config = dict(
    num_hidden_layers=12,
    hidden_size=256,
    num_attention_heads=4,
    num_key_value_heads=4,
    head_dim=64,
    intermediate_size=1024,
    vocab_size=8192,
    hidden_act='squared_relu',
    norm='rmsnorm',
    norm_place='pre',
    norm_eps=1e-06,
    positions='rope',
    rope_theta=1020.0,
    rope_fraction=0.5,
    qk_norm=True,
    attn_scale=0.159,
    bias='none',
    tie_word_embeddings=False,
    parallel_block=False,
    extras=['some layers without attention', 'local attention windows', 'paired heads', 'shifted keys', 'gated attention', 'exclusive self-attention', 'value embeddings', 'a smear gate', 'an embedding shortcut', 'capped logits'],
    init='uniform',
    init_std_qkv=0.024,
    init_std_o=0.0049,
    init_std_up=0.024,
    init_std_down=0.00245,
    optimizer='laprop',
    learning_rate=0.00147,
    beta1=0.95,
    beta2=0.99,
    weight_decay=0.078,
    lr_head=0.00763,
    warmup_steps=264,
    schedule='wsd',
    decay_fraction=0.877,
    decay_shape='linear',
    final_lr_fraction=0.0,
    batch_tokens=[32768, 65536, 131072],
    max_seq_len=512,
    doc_mask=True,
    train_tokens=525800000,
    max_steps=7659,
    dataset='wikipedia_en',
)
Each number is 500 + 40 x the weight over its row's rms, rounded and kept within 0 to 999. Layers, rows and columns count from 0. Numbers have three digits each. The size before them is the row's rms in percent of the matrix's.

# k: layer 9 attention key, 256x256, rms 0.0863, rows 174-191, columns 64-127
# q: layer 9 attention query, 256x256, rms 0.0857, rows 175-191, columns 64-127
# v: layer 9 attention value, 256x256, rms 0.0941, rows 128-156, columns 64-127
# o: layer 9 attention output (transposed), 256x256, rms 0.0898, rows 128-156, columns 64-127
k174 075:541510513510485475479452473427469511444493443526526533433514512470426552546456488471591524490493418538499534521512469469476526527483504612503609507462474512534476521482535468481511470571544521
q175 071:452506530434499602442541484518510548484458473491522534537442501473568476511565464503528512510506479523462448456424518500516469488539508514473551451511541466476564464499539551487535504546502503
k175 091:456515489512469495499513539521533545565402489448545478502563497549543503497503546476470532491502529477516578533479474488491584422449444451552513519484493433529534465554479529520470480506533512
q176 074:472453487497597534510527481512465465511384415532473486482493547519486480536471509507456476465502529487576504482483528512532453511521492471532564488447462485485449523440524483453501477549518515
k176 079:522433494470533532481519499500488463502469416514482518482448505505453552515429535469515474515529595477551531495451493456478513502567472537495500459566462511471501426505443484471520520559517516
q177 080:485532496501478464490507502527536499461497575547537515498463486529437538496493538466604440489515476521481565507527482501504550558453505536534485512571510443437493570523447503524430494491488502
k177 091:525550478481546516497536561460504448510569554536485475483466522415509511498526494524541480500476487577415556493579507541458449543466548502490471494522513544482547506427560468497532479506485512
q178 072:436535513434528553485426471502519532473491570525409495488497470524499505450457506529563486565469528475547514550471456476510524586581542502478419518516457508459504501461429499517460504466462483
k178 084:546509464456488516560542459494534474551452562480482498565497544454485493487513492517567530492546541509534537519501504501468471553611477430464422465466533496506533519450454540586422500420429482
q179 064:546521485522528476466468541447532479434519525533451492530483501468505475477420511576549513598499526455473507475537552511503516493477480502510450490457512484429513513522431509496511496595523468
k179 085:565498485500483504502511436482496445468441505483485495533551449523492513522492543475479545552467475466522480546512570558422502513523428533497572493407524535453583525487463452533476527501404515
q180 074:455452462538505536504444523507508512589527476519525512557518516468540529533535454439475483449514537480501463541527505479539471474502461515547496510443465508491449463589554499503492578492554534
k180 081:508533500498437517495504498573473533483484501486563505508526467571515480493508524503450501498450544445475426523563503435472484494460477533498500472558482454484438534569506519528515490533474509
q181 076:467488499537477536434578508451514528508459515511462480523516481469491544484434482554548524467497466551540469566565417534419468487495437496487476419473504442521545480536454477509490524452446497
k181 085:480467520536524499442577497533542462446489488458418485491548516574639475484509497524470517567519465535495549491466509550402545455474497431467540525486526470537547554512486507549557513486505498
q182 071:525601470472486499463465503505507438508577527581536483460520523505449467504448497473561577576502457514470535526496516485505525565478527492487519513541516543512481505522424476498563558511524509
k182 085:545530499571433522490510433579522516500539591521503527554539485478491425505494540467526525501511480486412479502469506490489505507507488434549515508502497551426507532542524532517524460467515487
q183 075:506494475541506501485563486487481507511428481505512539378556514472486481501512513510515477445494464461503519539492427516488537523472455484515516534524540517453537478464480520527477533551483501
k183 089:548430473490510506471532536474491466459436479481452575512466482419463514472534473496579478504509477491519556469447486476462448562450572435567499504556463588523511504547525523510577523520538495
q184 075:436473482551510542513452500495427492552533517420548454504462470452529497507518503501470468473507525536542487479514494540449413533444555460486549543463521474568504453443540442491505532494499508
k184 082:430516535466432454465464526509454470495507555575529433506469519486585518533443535556416411512531486534575458468484522529504461452501586499468473529537455448550480524520526489548541515521516511
q185 078:535484510542517540494464510487508511509532523522536524439551520492569554558519460506516560455511454550423451503468443451508542429452471530492516524512517498468503560540492569513504545527431463
k185 100:503526515519566420473515508549497460532462486491553484510544521465526480516532512522482463487427389524445555481466465594524432485468430514392512532513542491442531453517554500505446551544529528
q186 081:481497508442408518469553491486522452534516519522501476532475523526469498533421573473543609538564504583390469463496516484479494467513532528528579493492518543540466564582468456482516585483560507
k186 089:527556521557482546452513501511469561503495513531534505526496495572550462520476533457534594493499508525435529459461498524580508502474368541459577560506537505462443510509525504494585491522552517
q187 068:537404473476451546490488466467512462519487495525498500492491458480526503569423530496465506443508527448503466579475478460473468409459490485511474461466516394593493518545536458521534539445560499
k187 075:559478552432518524437575471419499516457560448534525505483484536506542481467489463545430436447514484497503487585452427510486421479484517490507531475504478484578474515514537599472529527473476503
q188 077:534485484523500449565462515473480512559525496472536410453436483497510525543536512396440526476539495554440498443543517557536492466537491485540478510536508500494427545529471499511450509478562526
k188 092:485553444490435493431422559443450474526485491512524513542437418506522482533501442500501455559506590519563466493456489539518559480466498570514491479529499528461444484585511504458534530455518515
q189 074:494482532497447554464475503498487497539486448567526463567434499523599511506606531473450435481518476539477474457511505469502542439467483556467497525519506540547418485506525502455571436511441520
k189 080:503530491478481486517503499514494483594422513466546472475484549478513535518548503521468468463488556472521457466514540490592556432526504550495446474525526425524487400449564511518463516566521481
q190 072:503612530458462526516533452577421501481579540471492487476518484498413506575551489430619551461462537457515511530430478522522573478557527512492592531515475466485512564509492489485556507540493480
k190 080:557553500486571481452473555499527500492531546511542474462539541492412525563509507477524542498513446479494521501483480526504444546441428552445552467578463531468481457531442522483446523479488526
q191 071:459437576522531510496500509527484494451437485513577508496421416520584429490476434580419425505513460511462473477457564508513447521490489492502521526548504467500517458474566540504553439532470525
k191 088:453512454543511568532484493419572472538501453490487447507523476444566503489497485486463422484458558548521516528545536558543535508480584511485396551500458547487488465450489578455555544562538484
v128 106:495483593523514489491563511492478504542491530544491517511471434458448541466524511479469494535555482547503486486511452476471459501426549531542531545485545520422495619464479440506571460494500488
o128 102:500479539543446474524507540480426525472503501525509457557444456450447519480517478446416466524544471555483451480482487484521454515452518499483529528527516493451488549462432505484552420518491495
v129 092:459536527470513495493487452500502477485478458527404476533473500512513495435467555537539502571582484530565531527469447504437473519547518475547620517448503489468482487463503481486535522552527503
o129 093:445537518499492464525460481503477444494463454515447509567424505522507440470456519523534549562535450445531500547468444559471475544553503462529671511426500515490515484485493498504500502542473509
v130 115:493520509589509483487574564558423504466449494496498529507504453520518474457474533515506481507518509493431553580446470534489461552451496489607488561507523543511473527473524501474532495505480545
o130 105:387447498532535476522521577538425520452484507500494502496465467472428453463453581453525482425526537467527518578467445488475517544509478441583493522464555502472514564472529559483478475474520688
v131 103:506472512508405465492549492489561529441516495492478560438503502501465493503468520478480469516448502579494591433522471487491522535465502506482479525504463561569518464483463420457496493493586499
o131 102:512520480500426467518525521447557500446525520490444535455505492525417498506486504490472478514496497545520612457555528404497533519477495477528469528524445560597524495463422439497457510526558527
v132 103:510458527535467476468431513469516558537536505453537514530552448503447549448490562556496425568506501496516499443517434488516447463504551462517466584513583453514561555503538491543442488552533517
o132 100:517472504525495433480461546477560519551503518439483500488559472493438530468498531571470437558509494499538511433532477550490490453533535478523461577449591467488492547495468476528420481479488713
v133 091:498506541515541367509564504558517461529454488486503492502575577490482466457477535473471474487551523541543546440447558432466494507468457540566479551510529506490523565476511508509501498441380468
o133 089:544559501506521422523555501542554461557499504466557493526621574508515467443530537444497499529556554538542552480461575432510494512459404543529507505496480521474474548512554526505563503437444329
v134 096:478498528420512451509546471518551539477501477494513542529473541507499418503472547523428489472520522452420524501487435511469535467504535570463522559466465551560455456506483415509465464516477519
o134 102:485511503442499445531532451473491540419488514514493519518460537520414477469495536439450450470443498424470502471517499452523538542579466500457469531550431537580498571490512496523389464484487562
v135 092:505502508462498513493448550596530501499516423483465512499462550436507492425491537494511505544507442470503468508559435496498436554477493520553474469418549499483542493455449536496422459502506490
o135 094:520509514468487522507482500565529540473526464487486576518477499452466467454499493490563509531502472487490490476542409451477453531485473531494456478477544519503619465475449506518420414530501395
v136 104:513528491476541556561502561520502514434456530456502544588488502531547559541495509499512442474469479454545502576451441467453491501518483547489491458565525485487472402523569519500596479530529489
o136 106:490542517504497515552516581502468526439464564462566545552490480476530564523450500537525435476443489488520478539460420429444470539495502488469434504584502496507541408517540548490577515467470521
v137 105:495561456479578515507517474495553472439535440519448516472420525473561462473449512531514532508487533535445567456496512503483532536510493497544511532510527497488471507443525431531525527575461507
o137 110:485528506417500472493535449487536505510501513507424548510556503475506524497450547483468573539410466501528491478556525553506561478506468485530446510467512518503564538491478460549473506526488497
v138 110:527513541525453530482507488548470534527511555496538495513558415465537559527530517506535477446508512476436520546483421511465450557443550439520441503540558497483553556468426461472502462559502493
o138 118:546518545506477499509519518567485524512535541476543504526498386451601563515528523541562449459491535482469499516453435532458462511472594451545433502566530458463548560471466480444491476596521498
v139 092:481447531468529489472490537546556490464526542450482490473487539411515500455520417534517489421493552497526505553500456496507476473487517549538437499496458483479552478492512476488495475465481493
o139 096:526454484469587481490521558537560503446526524480450562477478541469494446447511449552555527453495573534521519516434418501540473466465505611497502502499452493442516525466504493479479521441464457
v140 105:552524431487528492538408473490431443486470485519504462489549517456460481541448491488513537438490510466541468488475574482453436527479450506567448530424533491458505551526485588462535569566467508
o140 106:533523501503485488530501488534426432509490504546515535469507495458451485519446479479507485526542517466487427486518551541481455532507439428501461519457537492473567530463488562529501564564477620
v141 107:457546516583454536492494541487423535460593458506419557561513433500484535469559478463504546494510481436464481525494506473504463563492503460441561496559560590472530459502529411548489521480490495
o141 109:462543529570499490501473494469505530441521526499413565582475420464485537499568470497458508511577422446426416528490535448459465543516441460478528537524512587525542482535476403550497535543453512
v142 101:526549463436456515501534522534490499548484495496481481585448470501482528501425557497519485492446604548526496572494472489515518505526519534506550471496419508431478534532412511471558574513457497
o142 102:518572508461439557494537507528482464498514508516498465596456487495494512520441560510529488491453590564496502544493444485517472531508502504488547491506450522437510549551474502553545558544475419
v143 087:490489460449472529492494489461552497482502570602563502496523525457495515512482513497574516493483599463476525460468516524542547447490478564467462454531461516554505379474524528488562557510541517
o143 087:528475465454501535465438463437515479445470540597553530487488559534565526518475520500583504502409573496511513429433447469514517460539516440514532478545448494563522455526509449492505512470595579
v144 097:490483538492585532429428511503562486435466496506526464550557564433558420513505552505484507477485479510599469547500532497546561521410474472520488426518490510567484473471452432571484624511458493
o144 092:481494545446545508466483537506535540471505515521569491538515578450586411497534533521509469511450445524513516545432552516528535525435465462504517455476410501554509491462472458585493588506434296
v145 099:487466452516554543532471486465477461455577527464529566503499482506579497552479555554526562479492485524471450457452421408482527450555491556502490565452491509513451493516451501472541492463438410
o145 088:492495520515514482472407550507460532537493515438567522530489492529524473539457519529447476523549413497452536538441505368526501540501513521485442486459528552484484535462487485476548475491407206
v146 095:471501490535460529468473503457503543477529539436547483508498521492603453486522506470496432531493509498494488539453530501505560437449501547431502451574445575587527414478414513481505503429473500
o146 095:508506512503460515440496504423501543472534526431525491538469489514613473496526507477475434557475523490485513537466513516469563456462510533466512422552405567567515451450432538483495473510515376
v147 090:530514504517515555447606509515506521493501454540497533549376526472485440473596546471556468457469522534526466467524477466505536540515535460462464410533533517465494467474506469507486478498472488
o147 092:457508522523483555478621498544501513524510484517559518492445497469480505476581544506531475461480547519537434471525493404487550466523521476448466435528544511483554468537528432508464519464460498
v148 100:504490491491501508514533531530491499577535513517497493579495488524498528540513570524484556554456487511470519517567576540533464461476482547583557512472550472499407595527556507481463408541504502
o148 108:510457482549497462521507585502502513574562505483481491566458498508465542492490485496511561548514419513517471510551529532547467449499529512518497520479534481476444520518512557544514454533482502
v149 104:506499536486493504491523544534473493593471464447593515512476494488449480487497423484506462496533505483401501547399431488518474513401560520519526453438528547412496464562450523468450487540473505
o149 110:526540531510467525497509552494450513627446441490625488480465490461436482486487421499519479498545497447455519567448425486517492514418543510506463428462485548441488468571465543461460473533451514
v150 108:544483471383490465508540451494522449467507516545416483488457535529485523495484547531541506488494447553538489464403503514570496492559507478554536538496496505597454491532458537444461479444567496
o150 107:508497467418508539507503439539549453485541498562447514483485571511458528471442575539539542506526462510554491523436518520579485483564491485491530509498453464576478527526445573469484483425532537
v151 128:423511545456492410508449503467503484454488501525510482561497496485515501528467443546503525443423502503502510490508437502554471536529479474447496447490489498474496497534541509551416516447578454
o151 100:558477503487504429515493406423495516459554493444430485558503490548537500586504428576533526490423487490459504542495515513535468495470478555477468463522504519519514421592532482473511545433455296
v152 112:401481520574423478503602509511476482471417479447415490465515504452514520482520574466526504526410475515478451543544552504463445481522481498517483462448468553470499488488477484498452531470521509
o152 118:393487448566471483533575505461491455478454464469433504484533547411484518473549551443491498537418474565507440505558541522484509529490416534461492442449439525501479454498484483539468510487551546
v153 086:519511519525474498517436501462498587473426491500468496515516524512422473480553517509427439553438522532514486488491532453496493542522379464479436504415478510575486566472458529499533567448509485
o153 096:537498490470431490493467490453503535478425478484502482525527514473512471512567529476411462539475514493536518503479516469472435525497410473523513474452513517526498535443481459492487485482492418
v154 117:480454447486577523514512565505507518398480559502504518452521504463506520510540503489511520534521462564420486539432515492470450578513463467489417544413534515537594513476489449541511490519482512
o154 117:446511421511558547488476549514529507402469549521478500472494558494518477489498482506526505507515500557429495502479506508510416575513468450479470542483525505511564514491490449479510524519522599
v155 101:496451535464517452521506485521505510505521547500509468506515526529533516489473452488468449522475532528512513430468540524583494521547466493437583449532493489548534462430425470486501515505535498
o155 116:494487472464548493502499503530539604510472548492529492554595533543548506485481504553483442487469522561539511470468542503508482512500447472503554518537523408585509481425469483460549535513519523
v156 112:485457494590477522470487510495446610497497539454461443448496489497529509434489431517466405533445431479478494546525448532452438462502474468466507497496487506546597507388496572561538469522443504
o156 118:473462508601495492513457511468434566517467524485470482429467477467507502463494449529458446579431447514484495540479426581488426498514483481478487483512552540499588479445516587547527478468436530